config = dict(
    d_model=64,
    norm_place='pre',
    positions='rope',
    rope_base=1020.0,
    qk_norm=False,
    parallel_block=False,
    init_std_qkv=0.0663,
    init_std_o=0.0,
    init_std_up=0.0663,
    optimizer='adamw',
    weight_decay=0.088,
    lr_head=0.00921,
    batch_tokens=16384,
)
Each number is 200 + 20 x the weight over the matrix's rms, rounded and kept within 0 to 999. Layers, rows and columns count from 0.

# down: layer 16 MLP down (transposed), 256x64, rms 0.164, rows 75-99, columns 0-63
# up: layer 16 MLP up, 256x64, rms 0.191, rows 76-99, columns 0-63
down75,232,241,219,213,218,215,189,219,262,192,202,228,205,235,219,216,228,236,179,192,183,183,162,203,200,189,208,186,207,196,212,182,193,217,187,210,225,171,177,230,213,223,207,191,174,206,203,199,192,187,221,206,221,222,200,180,207,216,238,215,183,206,226,191
up76,213,216,202,194,213,211,178,215,184,197,169,187,226,175,207,193,212,180,217,155,199,182,231,169,185,248,219,178,180,190,236,216,212,176,180,207,199,236,194,163,211,215,208,213,226,166,173,214,177,195,193,193,198,170,205,191,213,214,186,231,206,200,236,165
down76,214,192,235,195,185,203,212,179,152,171,211,192,188,188,187,194,182,219,211,206,226,206,189,178,242,184,170,198,222,204,179,195,189,170,221,209,191,232,200,219,208,162,196,187,217,219,205,214,208,175,211,169,203,142,186,202,173,179,220,182,205,196,185,212
up77,205,205,177,233,232,235,198,224,185,188,221,202,206,183,235,210,199,195,188,171,198,212,224,196,227,166,210,195,161,187,198,213,203,182,177,209,205,187,210,183,174,222,203,214,202,187,239,220,241,207,199,225,223,201,205,200,175,209,195,208,189,219,228,193
down77,198,206,187,234,211,212,227,182,207,204,159,232,192,217,216,199,188,184,164,179,220,218,151,210,196,187,181,217,189,189,205,163,184,187,181,212,184,215,181,194,205,160,190,211,192,207,177,220,187,177,163,221,171,210,187,215,219,199,202,189,179,203,198,219
up78,189,208,219,193,167,252,205,210,194,217,201,214,177,173,218,197,192,212,191,194,191,208,182,186,172,226,234,200,198,188,212,233,175,207,214,197,197,196,211,162,171,196,215,185,192,228,223,182,206,168,227,219,198,216,136,211,191,184,226,206,218,197,205,176
down78,198,183,214,232,234,220,205,198,201,171,232,178,196,170,200,204,177,190,169,187,209,191,218,219,214,274,201,195,181,177,215,201,180,193,229,163,209,231,223,194,211,185,202,196,213,225,196,199,226,215,193,170,212,205,215,178,189,211,162,189,217,189,173,195
up79,217,198,190,217,201,180,214,201,190,216,186,216,224,221,229,208,198,192,160,210,194,188,165,205,195,202,219,188,182,219,205,224,200,193,224,199,214,193,200,221,236,219,218,211,215,217,223,187,197,198,221,175,249,207,175,212,200,241,173,195,219,166,206,183
down79,206,183,177,177,239,199,205,214,188,218,190,163,207,194,187,205,171,198,198,181,200,199,235,212,216,194,172,203,156,182,212,226,210,209,221,216,206,178,227,241,209,200,217,214,222,224,198,232,198,156,214,197,198,193,211,197,204,241,167,206,219,190,220,196
up80,212,194,191,205,178,171,192,240,181,186,198,192,205,228,201,221,202,236,217,159,187,214,196,209,199,186,209,200,185,139,176,200,183,230,217,180,164,185,206,192,207,195,244,210,228,177,247,164,225,176,243,199,210,212,165,213,221,197,210,182,193,199,177,168
down80,159,173,213,289,185,189,189,195,192,194,179,189,215,209,195,215,211,228,191,220,219,198,197,190,155,219,200,236,193,217,188,231,180,197,202,240,166,209,194,199,195,183,176,207,180,203,198,216,206,207,237,189,212,173,176,176,198,206,229,205,180,180,166,196
up81,157,187,183,237,198,184,212,215,191,185,189,190,181,204,188,141,205,200,203,170,199,165,214,215,203,203,211,196,184,222,232,207,182,177,192,221,207,174,212,209,207,191,229,188,193,204,214,235,215,184,158,206,238,191,187,222,179,194,179,206,201,164,174,184
down81,230,187,200,177,168,222,194,230,206,219,245,218,189,191,224,241,235,230,207,194,211,182,195,181,215,204,181,198,207,202,227,189,220,204,194,194,204,193,172,185,214,213,188,169,209,194,196,190,217,171,170,260,182,212,199,193,203,219,179,200,216,223,209,210
up82,214,206,162,211,209,211,206,229,187,207,193,223,217,194,199,224,219,201,205,180,186,198,220,209,231,206,174,200,241,224,205,216,232,188,189,209,188,193,200,209,212,236,221,214,213,189,223,197,212,172,228,168,207,209,225,248,205,226,129,215,204,221,175,206
down82,191,187,194,187,213,222,207,244,225,188,199,211,228,195,203,216,197,177,186,197,206,209,133,200,167,207,192,217,196,181,210,196,208,182,180,222,212,218,178,199,191,200,180,212,192,215,197,217,220,181,189,226,183,159,213,211,178,199,256,214,138,207,194,185
up83,202,206,200,228,188,204,215,242,201,164,181,193,248,192,192,182,226,170,195,234,169,185,250,191,232,193,211,213,228,187,209,202,205,221,182,162,220,206,183,188,177,204,176,208,200,192,174,190,189,168,209,192,173,230,167,186,176,190,218,210,222,220,201,175
down83,192,187,205,208,213,208,233,222,217,223,179,208,239,184,204,210,221,197,241,219,204,193,217,200,218,174,184,183,200,178,213,195,218,200,189,161,198,200,190,206,214,239,179,207,185,203,225,207,187,202,237,212,214,242,179,189,157,216,259,231,193,173,215,191
up84,228,177,217,220,182,220,243,182,193,186,220,196,202,191,190,203,212,205,234,168,190,206,154,195,197,203,201,209,230,175,248,230,232,177,222,193,203,218,200,200,200,214,188,181,196,212,215,174,160,239,188,228,174,202,202,225,200,184,163,174,208,226,207,179
down84,198,234,190,158,198,204,201,219,200,224,224,225,212,196,179,192,182,240,186,182,202,235,201,187,233,193,201,192,187,188,171,190,182,204,196,145,193,192,195,176,214,187,191,206,192,235,215,239,180,155,196,244,211,195,203,225,189,185,179,185,214,189,202,190
up85,198,205,200,184,209,210,202,217,187,197,220,205,200,211,220,211,160,216,178,207,195,165,166,177,224,174,189,164,199,216,178,160,192,204,194,209,203,204,210,184,173,215,207,200,190,192,210,219,193,221,232,211,191,184,235,234,197,211,177,171,206,207,198,197
down85,198,181,154,184,208,192,210,200,230,144,191,181,198,196,201,216,201,251,217,191,205,228,223,194,205,207,189,202,204,221,213,168,166,227,195,216,200,222,205,203,191,210,227,208,201,185,198,207,240,206,192,217,204,207,184,199,183,206,194,165,214,186,201,201
up86,182,205,186,220,224,186,191,214,187,207,214,195,212,197,179,216,176,236,204,191,205,189,224,195,206,208,212,192,207,177,236,202,229,213,210,192,186,199,204,198,198,229,245,209,165,173,179,219,181,232,227,191,192,202,208,218,226,225,182,189,207,187,210,215
down86,236,194,209,212,162,224,186,194,220,203,224,171,208,201,195,189,182,182,216,191,226,194,149,202,200,218,201,228,212,191,215,196,195,201,232,192,209,203,195,194,161,197,198,207,184,164,179,195,192,197,206,195,176,181,210,209,153,181,195,177,220,216,220,172
up87,202,247,182,204,213,215,220,215,188,190,224,197,206,211,232,194,198,207,201,153,180,219,202,190,181,214,203,201,221,199,199,176,186,219,223,195,189,192,216,184,195,194,206,215,179,169,223,165,203,212,202,214,162,178,209,182,164,178,193,198,213,234,179,202
down87,164,202,163,197,201,179,233,229,211,193,177,209,203,190,194,189,197,163,193,210,202,214,213,198,217,200,192,180,219,222,184,204,184,147,209,188,203,236,224,203,186,187,181,172,208,180,189,207,204,203,172,191,158,212,234,202,190,189,202,178,175,170,208,211
up88,161,216,210,202,177,181,216,205,189,222,199,230,181,210,194,222,188,187,187,166,184,199,219,228,188,194,206,187,223,170,203,204,242,207,162,194,160,187,217,194,226,200,185,195,218,208,213,184,211,208,214,191,177,215,198,209,195,218,226,187,201,185,215,227
down88,192,183,226,204,183,175,198,188,207,179,206,202,193,184,164,205,227,183,181,213,221,166,215,208,196,245,199,182,229,214,202,231,252,196,189,218,209,182,209,180,199,189,202,224,177,180,211,169,223,216,202,207,171,183,178,206,198,205,215,213,210,204,190,215
up89,187,247,202,200,201,216,235,208,190,205,138,209,188,182,193,185,217,222,200,179,191,237,211,206,221,228,205,208,210,225,201,189,218,238,182,190,217,204,190,190,215,218,199,179,205,182,185,179,214,170,201,188,187,200,158,211,183,176,222,195,194,193,213,192
down89,177,176,205,213,211,172,208,179,265,215,192,184,187,221,221,201,214,213,202,202,196,198,155,219,204,187,204,199,221,213,245,205,217,223,206,204,212,201,176,211,220,194,195,185,195,209,161,187,216,203,245,187,234,197,191,202,213,234,232,188,198,209,200,189
up90,207,216,179,207,197,199,212,164,187,194,200,267,201,204,211,193,170,193,174,209,171,244,200,198,214,205,230,179,193,213,138,230,196,236,214,188,182,208,208,180,197,228,208,177,236,190,194,253,209,193,182,192,166,205,185,192,181,207,215,152,189,161,199,212
down90,160,199,213,216,210,216,209,177,230,204,208,200,174,214,164,218,213,192,173,267,193,195,177,204,228,193,225,181,208,199,200,242,218,189,183,188,187,187,195,200,217,200,207,215,196,180,208,172,209,193,157,223,248,182,211,210,215,180,195,207,177,235,244,172
up91,229,198,159,186,200,183,224,231,201,190,199,230,153,187,157,187,198,218,229,193,178,220,207,196,209,184,239,186,202,179,198,171,206,192,174,203,198,193,205,191,202,195,213,213,200,181,237,206,203,248,178,175,152,194,195,223,162,168,186,184,214,213,197,195
down91,195,192,227,163,225,167,233,191,161,220,227,192,207,185,225,203,169,214,205,225,223,200,210,206,208,221,175,197,186,218,182,181,233,218,200,188,198,168,227,174,192,163,198,201,182,242,180,192,196,202,199,218,177,217,173,174,203,207,177,202,237,188,201,218
up92,232,203,187,228,179,198,188,239,201,203,190,205,193,235,218,234,190,216,192,223,209,219,224,223,193,193,203,183,223,201,204,187,214,171,187,196,186,218,203,176,238,211,225,225,206,156,209,180,218,168,176,202,214,174,194,208,210,182,195,168,236,166,192,148
down92,186,197,192,215,214,196,191,209,189,224,198,203,183,182,216,218,189,182,172,183,180,158,166,245,220,202,216,161,168,202,225,241,226,189,186,220,211,206,202,160,211,197,187,183,203,221,194,206,190,193,187,206,203,183,215,219,161,195,166,184,184,165,214,221
up93,211,211,199,216,227,231,208,206,185,197,210,197,193,171,222,188,207,205,188,208,222,202,243,200,233,201,184,229,207,212,188,222,165,185,226,200,207,217,194,215,177,223,196,212,237,167,171,197,189,194,174,216,173,205,161,240,187,211,208,206,192,179,175,177
down93,211,177,201,193,219,204,216,207,190,220,187,184,200,219,186,214,165,195,209,210,203,244,199,227,211,203,183,207,185,197,182,189,236,195,229,235,209,176,205,211,164,180,171,211,216,175,194,221,197,188,185,193,209,170,158,163,195,180,171,186,208,157,175,202
up94,198,208,241,210,203,217,184,197,199,220,181,217,186,227,214,215,202,179,201,199,166,226,205,194,216,149,185,162,177,188,234,186,189,192,228,221,177,197,198,197,222,226,178,179,223,201,185,219,195,178,213,199,226,220,197,151,223,238,176,183,207,163,203,199
down94,190,198,189,214,242,216,227,250,191,219,227,170,193,183,215,174,195,177,231,195,187,168,238,201,218,250,180,208,205,192,192,171,199,215,197,191,226,199,170,205,204,172,178,211,211,212,209,194,173,191,171,228,199,212,172,206,220,196,206,202,192,225,203,227
up95,206,209,233,198,219,198,223,211,189,204,138,213,183,192,181,211,205,252,196,197,200,215,201,212,204,213,174,204,220,179,197,195,219,172,190,214,181,207,203,182,187,190,198,166,182,201,207,173,229,214,196,167,209,209,201,207,154,176,182,194,174,168,182,216
down95,189,209,223,202,191,190,192,218,174,213,180,164,198,182,181,185,214,210,189,222,160,205,199,149,205,187,177,213,216,177,177,172,213,189,178,212,226,173,166,201,205,190,195,193,201,185,190,210,208,195,225,179,232,197,256,189,213,189,221,231,200,193,162,223
up96,231,209,194,193,218,180,214,208,200,227,170,191,204,191,162,211,210,204,174,179,167,220,202,210,199,151,220,211,206,184,208,184,194,217,246,199,198,213,189,228,222,186,187,202,217,163,195,227,200,185,189,199,197,212,181,170,185,209,242,218,171,182,202,210
down96,233,209,199,219,209,167,210,203,198,203,174,208,218,223,192,199,228,193,210,193,212,200,186,203,243,176,221,216,186,206,180,183,197,157,219,217,200,208,201,178,184,195,175,183,223,235,191,198,192,221,167,250,214,202,214,196,194,204,213,196,195,164,203,171
up97,171,194,186,210,205,190,203,212,196,198,244,192,220,168,187,211,219,215,191,233,162,213,209,180,219,216,208,200,232,176,206,182,191,266,179,199,154,202,203,198,227,201,222,217,217,192,230,194,178,243,189,194,176,195,218,242,186,202,173,201,160,203,218,206
down97,169,239,177,215,187,192,202,169,212,182,189,202,198,235,196,181,223,209,205,230,205,160,206,210,182,168,184,230,181,189,226,225,239,219,256,166,190,204,212,192,207,219,181,183,197,197,198,181,229,179,200,213,217,219,197,181,231,188,188,195,213,222,242,192
up98,181,199,238,231,208,230,225,160,190,235,172,211,194,174,190,222,194,193,209,225,188,208,229,191,219,213,178,197,262,203,212,230,211,155,200,203,221,223,210,241,169,218,207,196,210,201,234,186,185,195,210,208,215,202,202,197,190,195,243,204,187,198,236,189
down98,208,217,182,217,153,220,183,187,221,197,202,181,191,200,189,156,215,202,208,186,163,217,217,223,160,212,193,237,223,216,211,198,195,179,225,199,205,200,220,175,203,228,177,193,212,202,186,213,204,202,228,196,225,203,196,156,192,160,169,221,173,181,207,178
up99,180,187,229,217,195,187,229,224,187,205,199,206,190,163,198,244,229,208,185,207,189,216,208,220,210,190,208,207,194,187,257,152,219,225,217,196,196,213,187,228,180,217,216,202,189,190,229,211,172,176,202,182,217,245,208,222,194,173,208,218,176,183,205,222
down99,217,198,178,216,202,171,190,217,200,192,205,154,194,192,190,215,150,200,212,195,208,193,207,238,207,209,189,189,172,202,203,203,230,178,210,230,180,181,184,184,183,172,208,165,183,235,206,220,228,191,200,191,219,179,178,209,228,202,218,254,195,195,224,207